config = dict(
    tie_word_embeddings=True,
    parallel_block=False,
    beta2=0.99,
    schedule='wsd',
    final_lr_fraction=0.0,
    batch_tokens=32768,
    doc_mask=True,
)
Each number is 128 + 32 x the weight over its row's rms, rounded and kept within 0 to 255. Layers, rows and columns count from 0. Numbers have three digits each. The size before them is the row's rms in percent of the matrix's.

# layer 7 attention query, 64x64, rms 0.235, rows 0-31, columns 0-63
074:155152148113097063082083167095140133124140174176157124152140125097076119172106141099137133203104131140143062076167136131104096179138129110173179087099175113106103082116170148106129123089101116
096:098083133202152147062131119130092138112168131118178173115074146190138134102130094196125105149177109108157145079138139134140136158106106120107128110162113142101195096198066101113160109116128141
087:144107101177112123117117223142145075095117180112122089135093144096118119166124137116180059132137157092131133105172123125095097085099114179119135119088082089141109131090121093167170204130104106
074:167102080121174131163075107120174205148104190115120049116138123078109152108110167128099163083116119123136112166155126137096162107079164123143192099123149104083098164109125190138150124105115123
100:133151087199172147144111118120115104121154127098100155166136114069116108123197137168125121139134082137194154105097158157169161161195114158154137091095154078168114134100120063193134122110098150
091:119119155099122123085159072135187163091098097141095085180134150113150135161104100105115120074117147057109094118122153180136071146103133139118147101156135107113114085223123112114105210135123124
079:071131172141086105146145119093163111114165112151109114169139126197087137101053149145162118129167117134067145135109112116099099116108105095154099102133169154116203128130178059072126163097098152
082:069060128155112112071055074093095135119107143124148163129079150151077143141144086098092170101090134129159156183154103118089111104061162122128168114119136147136176129138171101104154168096122133
092:106113133077131100111129088115123123086174095081194155174156099134080110101165135164120148170130192129108132170075097061144094149174128145158205156125162112111147119113131179121141118099090093
078:061094192102098076068117173043126112087140130138103124140162080148162178142134164077086093122137161110152185149141105133148159112115159141070161118145122129127129122120138123159191155121147131
098:124097124107142099138063103143098096124124154123099158142173079109154135075128113171076113146099107145172170102133132098114151157088184143124167130169062180080083117119131143095086109212156134
079:124182124119080153125158129150150152138087142140207171082139055162117090054122134152080152137129157135115072096114125120079089113078134130117135145131111103163138119088043122160104140167111132
084:157126132149125179149147143118145176065042135108150092144138228105076103179171137122091150086172140159107137090135120166102098136127128122103115146056108087081084112144113129117134134119125124
087:124172122214095105109131144106173095092179132092091124159078154113146133156127170131132127090066138115168123130090058119087136144158119066170086102129146096088125088140076101151118127122167087
083:088117110114175123141130180138146146094151168120104101146103169090199131152132123119213127117112093098081086078135097113115141067150148197145088174172097122154181089130164141134100117120160144
087:150163074101112164163151081088164160104133118103165107128117149168102140164131071132100159183107130163179139110079131111128112127145173124099089148102114108070089119064155110132157165079102051
087:083082171124144118165127184093102133116196152077142191130111084127126155103133121218164109166134141087152161166079088192140133152125119124098150134110087145159085149145123127074098144127127105
087:137097108118144187160123122093126125161150107151116076156148061094146082091052146136129087144106172141094152120176111099166123152191142145085091101104076157140101153153152130132126110089091052
078:151138182069137127105092134134116126079128134113176179154091113107091079196139127071088134192155131097158184121138094121116127161087151174095120099107129116094086105105132087103130104180122066
077:117100114122188107151176121156124114157155149125168124091099129131115123068098149073147123126215101168099086140080149144098120159122142124134122100096067158119140078157214154156157148065118121
081:106129061132116137109159187120125114138100160169129129057175172150150080074118126138101198121160134141136128085103184155058098125105097119128136128105166205146140151162109110097150110127173155
083:119097197118165130180131073099109090133118120133089149151129124149116156201155186152153174149104117147135140112113106097122086148116090036114113111153140121044125109168177130078155146114124147
095:101100046137103140119081113105128125198164100147151124104166155167153121056143160142126090110137144098203126111136137109091123144116103136130093097077112139196150083071099178176123105136117135
092:101113072125128166114106159140125123180150167136123187099113156153082123183160104078152127140153164155151155211152121130157183104158153186139128155162165088112102138164134123177080091094083118
082:123099102146124135183133084168179084156118158106080140198169185103115137170045087123128132135124108099105134156145128122151121116137092114073122170170128099071167154135153150157128123052148109
085:110112139156096068125141134116170128162150125133096089066157172073190182136045147149152133123141040155118094111127159134113085135104124132154107150089111173122138127109168078143152107150141177
095:162144066101118117102124083140154149084125126117150197189135154088067155202147149125132114119114113173143157103075134141103157165091089142165151111108125135090096108158140139115215141105075113
095:074131125094130152135147116169069102100146108132061143086128134086161196098079088120192197106125098140127075089108170132077192093165115143147131134101150121159122096127102147122115112163114100
083:192161128141150179115135138156185111115137108061111109173172140152097105121079147096167146157161108119054096160130157090176115157126201156074117118160152103082148120143109068129117142114113115
099:125153157164098128167116155136068112097209134080126190158125107152193103082122139160176095168144119171138153174173090160135122129110136107165117182112157153105177084124113078082131130131141108
070:136145098125220125089158146178128201180136086138120092104113180103128119156113159094112123182142195124142125131182131126146119184097134103090102138163134147097081099101106122086091120071142135
090:160101149146097185139189093137144082097138130113075164156117147123157150116148152103150081096120145134149170106120157094056118164170129144205137098120097144107102194111145110128100059100071117
# layer 7 attention key, 64x64, rms 0.262, rows 0-31, columns 0-63
075:129169132149115057097069122099096141149159105164194076125134085123121136117090158160134154207078151164139091065155127137084149151158093157097141138098114131118115132140182178102125131072129112
081:089079170150153128127151137114101127120169132154133160079072134177126147090142099149163086085207091109123119077131152105159150140071113076113108088133127110116208122178109071098121159104134121
074:115178116183126144123133129167114106093154157116162174163089142143100102129127154145200108173138133112079140120180095188112081068070142186127176110089126098098086143132158134147091168086134105
066:130105060104194123183128113143216197156076153121063131092131115123078138110110104109143161117141140157114150121136158118120147144085131165156148153174172150081164152145130171143140148082123086
086:139122137189170172092095122127132142102130105119153207148127135118108089116172151128103137152139117106164089073110112175129146163197065184155140101091125077133124111183159102189147091123099096
073:141094158094091174131150089143143106155134112143145058183101148124139137157097082108127116104069161089111132159133142105124050179142104137125184112175153139056114095203116121118111176102142125
070:068123146168060124148167138119146130157152134118129109113136122161119052126067113101136160130122124157104180166171124125085103171151109099128066089097128142112213123119147079055128147153129162
071:122085103163092057092056106089106125126115151128117148089046141127114098160167134181121146092068165164122174110141159114103101097099153124144143106152122156129126110117158109148109224105146123
081:149138158143128075096122127088062124088120109108172129154135139162148086122151100199104158170126187148118110093109131106129107118138140158131078073195162170061157104130140142076182105169113101
077:112142144108065080138131163117093096150095121135124129113151061162064147163131149166111111122140144124169194154153140111155116136145150182055163127147130120128080124100090146212158134109193100
080:134080061124129100175082082145090153158139123166114152145152070127168141134142105119107105124160104095196100099120141091146151159080169135103141102151122167123095152100067119142057090174157175
065:136175171115093154098117114137118133143094123160158141101145135166096112083138084070057119129153148086141081090115130166097098083091142108088140121157076043093149091151108172102100164165105104
071:150116137136148193150124164080162143096058148118177117132124187085136153160128130127137126088217134154148158063166164124131119138136132103166137167091191087083082120146171109106129110107155148
075:079121147162071111169170156108151144091177104118108140117094128129108170146146137132139126121137155079168108199122065148115171100119116067166089132095142120104152117129139115153089145139209045
082:063146133103136117157169190145138131113166124079054068182139160097139129156137113083169118173128063101102105137132107088147141091113159143152113149169121136126098085161124147197125127120157188
073:156162064116111191119104093096124140120155111085209183139127154153112145105067142149091123175155157188145122111083139091094100165173162115113134173142070125094096125125142143159166124133157090
077:113087153121147150126134218137099123095189127113115210137066080174115063124118120141144164159125144115180159158114072148150160157115146109087125165114113177117075132126105128114109072129108120
071:114113108072163128181154100071139156133124134149118118164154031091124101050117117137131101128092116151090145087123068144149079118144126170111102072105087119143087139106201116130141107151135099
059:147161078158119102163134099172123122109195104130176140145047120142162105134119191106081113155163150127149163085101153093123128102107111195117164161066085121135071106168121109109133144151178134
074:139109111113131131144124127108157111078136201125092159127098059099100078092087157080110071137153124171091099149059112065126111146118146073142100113071128181121144079127139124153150170130086125
068:146074057112116116132091145127142140126115185175104122124152168158073148099148109092135173094133192132178119102101205121105136151085114124135098112058163087154142147152125111092112134083168170
081:115111148129119106157088127145158081109145139156113090119109104108188079129162119228081165108095097144154157118140095094085104090183093028134119127120145162098124152074113126116152123100128137
078:105125103142111111100115143171181114112137105111128166083179107174111123081143186137166090109206178084131103105139133138109107166111122141123094131146133180186129099073158150187086194122100107
079:158068133151127184070122146068111138106159147174121173134131185134150077155165133125153080121156183107057125113151161096140191104119135151134146168108071113119118103141158171155088098166111112
069:179131130181147171143147094136120078121166181131131082145190161097139091116059078165073121141098100161088175145109131121184121140153093122154109147146105148108164144073150118131069117097138081
080:118096154092084052182098163189168157109179119130174167108140113135087130149084106099140164124142038178178148145132167113103138148132137111170136175081169094146122155110120141152130120121110138
076:140148033117076110107126142132152128114131136149166161174125143112139093180149140169086078133108160166110119078135097106117160106072094100184085151176158129078109106141132113096211146135126112
078:086155118052155144091113159146091115105146119134084120115147145139165114151110094046149180081117131147144053108075138089174161113131133133092123152107170075149134108120099090173118122154096069
076:187129100177105160092152078096158120120194101087100101137187110145108105068081101161136138119119095127132092116112142107121103054174136134150138110087092118066099113147166106093153098091102088
085:124137140190096115185130138131066141113200157080110136123102050127173106092111083124136157133141155110156124135189093172137106120135100142164093196077097152140173117115097098100180129144121118
059:150109095135219112150146125167089171139141129118110139141108131115094149122115198072151139140215144117122103165116136063105111166169107102107154142114099114120094092082113110071151136053107134
077:211140149104094156152153110132147165087122157136105109151124122159145138145183180139166092083107112123157168094104125118106113163150137142170048150090134121130134213146113070160088092101089100
# layer 7 attention value, 64x64, rms 0.279, rows 0-17, columns 0-63
065:131166124148135116143136100166115080117162134159139097180134133197150109093151063131111145083113108130107106104116107019096144153097158062176104117122176202109111118120089112140108135098142143
056:108103143161145211109111095085132110102106189130058138158116107088115111125126142122130198149119127172149138102126085052072070160107119086174098147115170101111169125154129122112085135114144159
074:182175108088116123090136118096184139130103070146155191146109093122095153077124169150138130112176009140152150123135170139129129150119156163143158161109110127109156102133076165105100153107142158
058:116091143091106166155114139153143106103180157124129095194143128108113148074140154108098102130114098118201090126162093083096139117134115071143166070131100164157134066119127166155181123127042124
060:121126141127103123187105180122121114158116086097086135098136125145114080145114182122063143089104120085163153169193134139104151080138162080178168180104117075132087061153143114106087134117170138
060:126209150107081147113070101168161136123124158116131122115100135130088174081090127136065088077156112116110167103165062124129145134152055150081154121113124192145114120106101128185159122127107156
056:066136130152124144098090204135115153140116163110108148160180082171096094121154133161132116180146171169088174152143137148138141143064156106118103074167165147084093116115141149157089185138115073
067:112073159094110137090129084216092168100103121164145140111150101158050142143159130123181131103104118135187127177115086056118137170164092172124121119105145110135090128088155162147132131172117115
064:121156150185134154238126077111145083074098176141153152107161130110141140115114062135097198126128149166097131090116152171105104122123181111155161123100089106181119114119105121087106122141111149
062:103117136135137097075134067113151105142109171152140185080081177120166159138140101123162142083151119151115186118175136179092079077115047098092146092113119143125147073132188133108117119135130101
065:184129113084128122175092096220080083102131087147105089128067136161134170140118135108110128122116119138141124162072108131086117120171157160101154112140107125089139154091027147091105135115135097
061:175130129134076161092121108100091128093134126144136099120148123135172110132131144165158112130101133161114073093050085157145102132087073121184174165137179095108123067146141050117172083152154110
069:169110145152107158157149133137096142140131086118110135111139066075131164118123092139139063153111123123101127108175088162137137176102172121108155098146109119146095175168168177201027102125163146
063:074180169152147175088150142113171075126104061124199110123144144149154149121153112132173085163144182128148175152160077139114144089130149098114167143134179145085153140153179122135116168115186127
062:076133141111098130166178107122103154175123119128151194144156079112080142100135130126147153132177158113107136217069153134146119175127080149174156127049078121113118189130163085120123136117127120
063:163117098138111077102102114048113104211130147104163100112062150065118119142188111145214153095114155145091138103090124160108154124106080128126138109109116127104156080095141122160102135147106162
064:154149139109139140149149078098098109090129186145119125144125098091088119107183106136103129096160099134127200097141094163092145107072107135131078133142115024168095174062165140117167126112147123
058:149117106138125157145210100185138128163109130099123098178127089152074150126109144089112115133088153115084127115188092089129144137081137108122173166160046200158145115127140072173109127157129112
# layer 7 attention output (transposed), 64x64, rms 0.32, rows 0-17, columns 0-63
053:161097110133104110141084178098104105119122102052106125125105156118113184175111126142126060165153092116147121175174119173137141099188082119106112166134105071128127149093209132157180151107107132
045:164120163064107090138113130108132114083170138113160113117161134087138177134099164142089071133100128152145166125158128147179165127126159065094144159177167137151096176068154179129196098094166129
065:074128101121128115077167153138134112139166103172090135112121109129132159130113097086112121154095146140069084162072078128105133097101164082174082098115144138113132108150138089159135080244097132
046:173132118175136091173094148094087095154102108109163100081120117097145127114035114105159118065159083127064146134147124112147141093135130129103127147139104103097118171080084124077119117130208093
054:040120123133112173092131084135135127087208150091149146130093117143117160102081147091194166151113111156095112122032122085129134151092151148106105113135157150178171138129161124130168131144107152
047:185131095129132138157196124079195158113139065114100090086129116112147113129123113155169149116192081130126088158146139096107118086148205144156098158100102130121138098095170098112122108129118050
054:178115145099090151194130072118129071103128069073118173144109145106200069157164143079091134117120128146143085064117126091135160088140090140140155158109113125108134137127112104105195110093128107
064:133138127152148121157126194116115148135102179122191102126124132199161085105126089176097162188170098133104155104158159161124112090068157082108104169148126151159193137170089135105139168155139164
052:087104112094123140085144156123100111118156086170069083115143147102122158128153137159129058071153095084156201162111160105150144128155075156116126140160149173060131128186148126150125104084144175
047:128160111154114163117156136154091081129101152116066115164182084113159149086200160158123104151136104102119138104071166116138156135173162137183141126128100150167054146131097117145118058107108187
061:122126117153170108126142181098119144127106132183127108146098142048038106129090144176125066143165121119068135118155135135108126169087097097114123111113104137093089098174178080111177116125076156
055:134098090122147119093123105097164166130046099129115059120112186110075107121129106101087102140135098033122119111108126145119107108144128111069116075136099166146088146149147181111127170062129137
060:077199162075130126119126119129111101130131110155083170113155165117117093136170121098116173134123096125121128132079167158123122119102101097143168092149157131062189067090127078081191160154077141
057:175076070120122076104056081158120173154104126047132201129067122120125128121091117101109111081096104158105125161093187099136161156129147158151145106141099151151117113108110139138150091131111169
053:114125150077149117119133127139104047150108151132078063134163117096160134126097067162141173092063077139106120089139121122082081096094098121086104122174162116121148089135115106091100069178132144
044:181125094090163164130133130129119198099143143130082088180200106131143093064107109058089089168153111090102136110125113107151119134137180105131119140190127123139066116157109101071141164135135143
056:093098109126102169134092086149087080074161024127124141128122085140207142055122109121156135116105170122149144128148128169167156152162144148152163146142131187152126146080110127101143149175148127
051:120148090121135091111122196105157128127182092151085128057143107115099096112148116130130164143106119120164062078089150125111123136170072136122081141070194079104164099127098166134144137145063106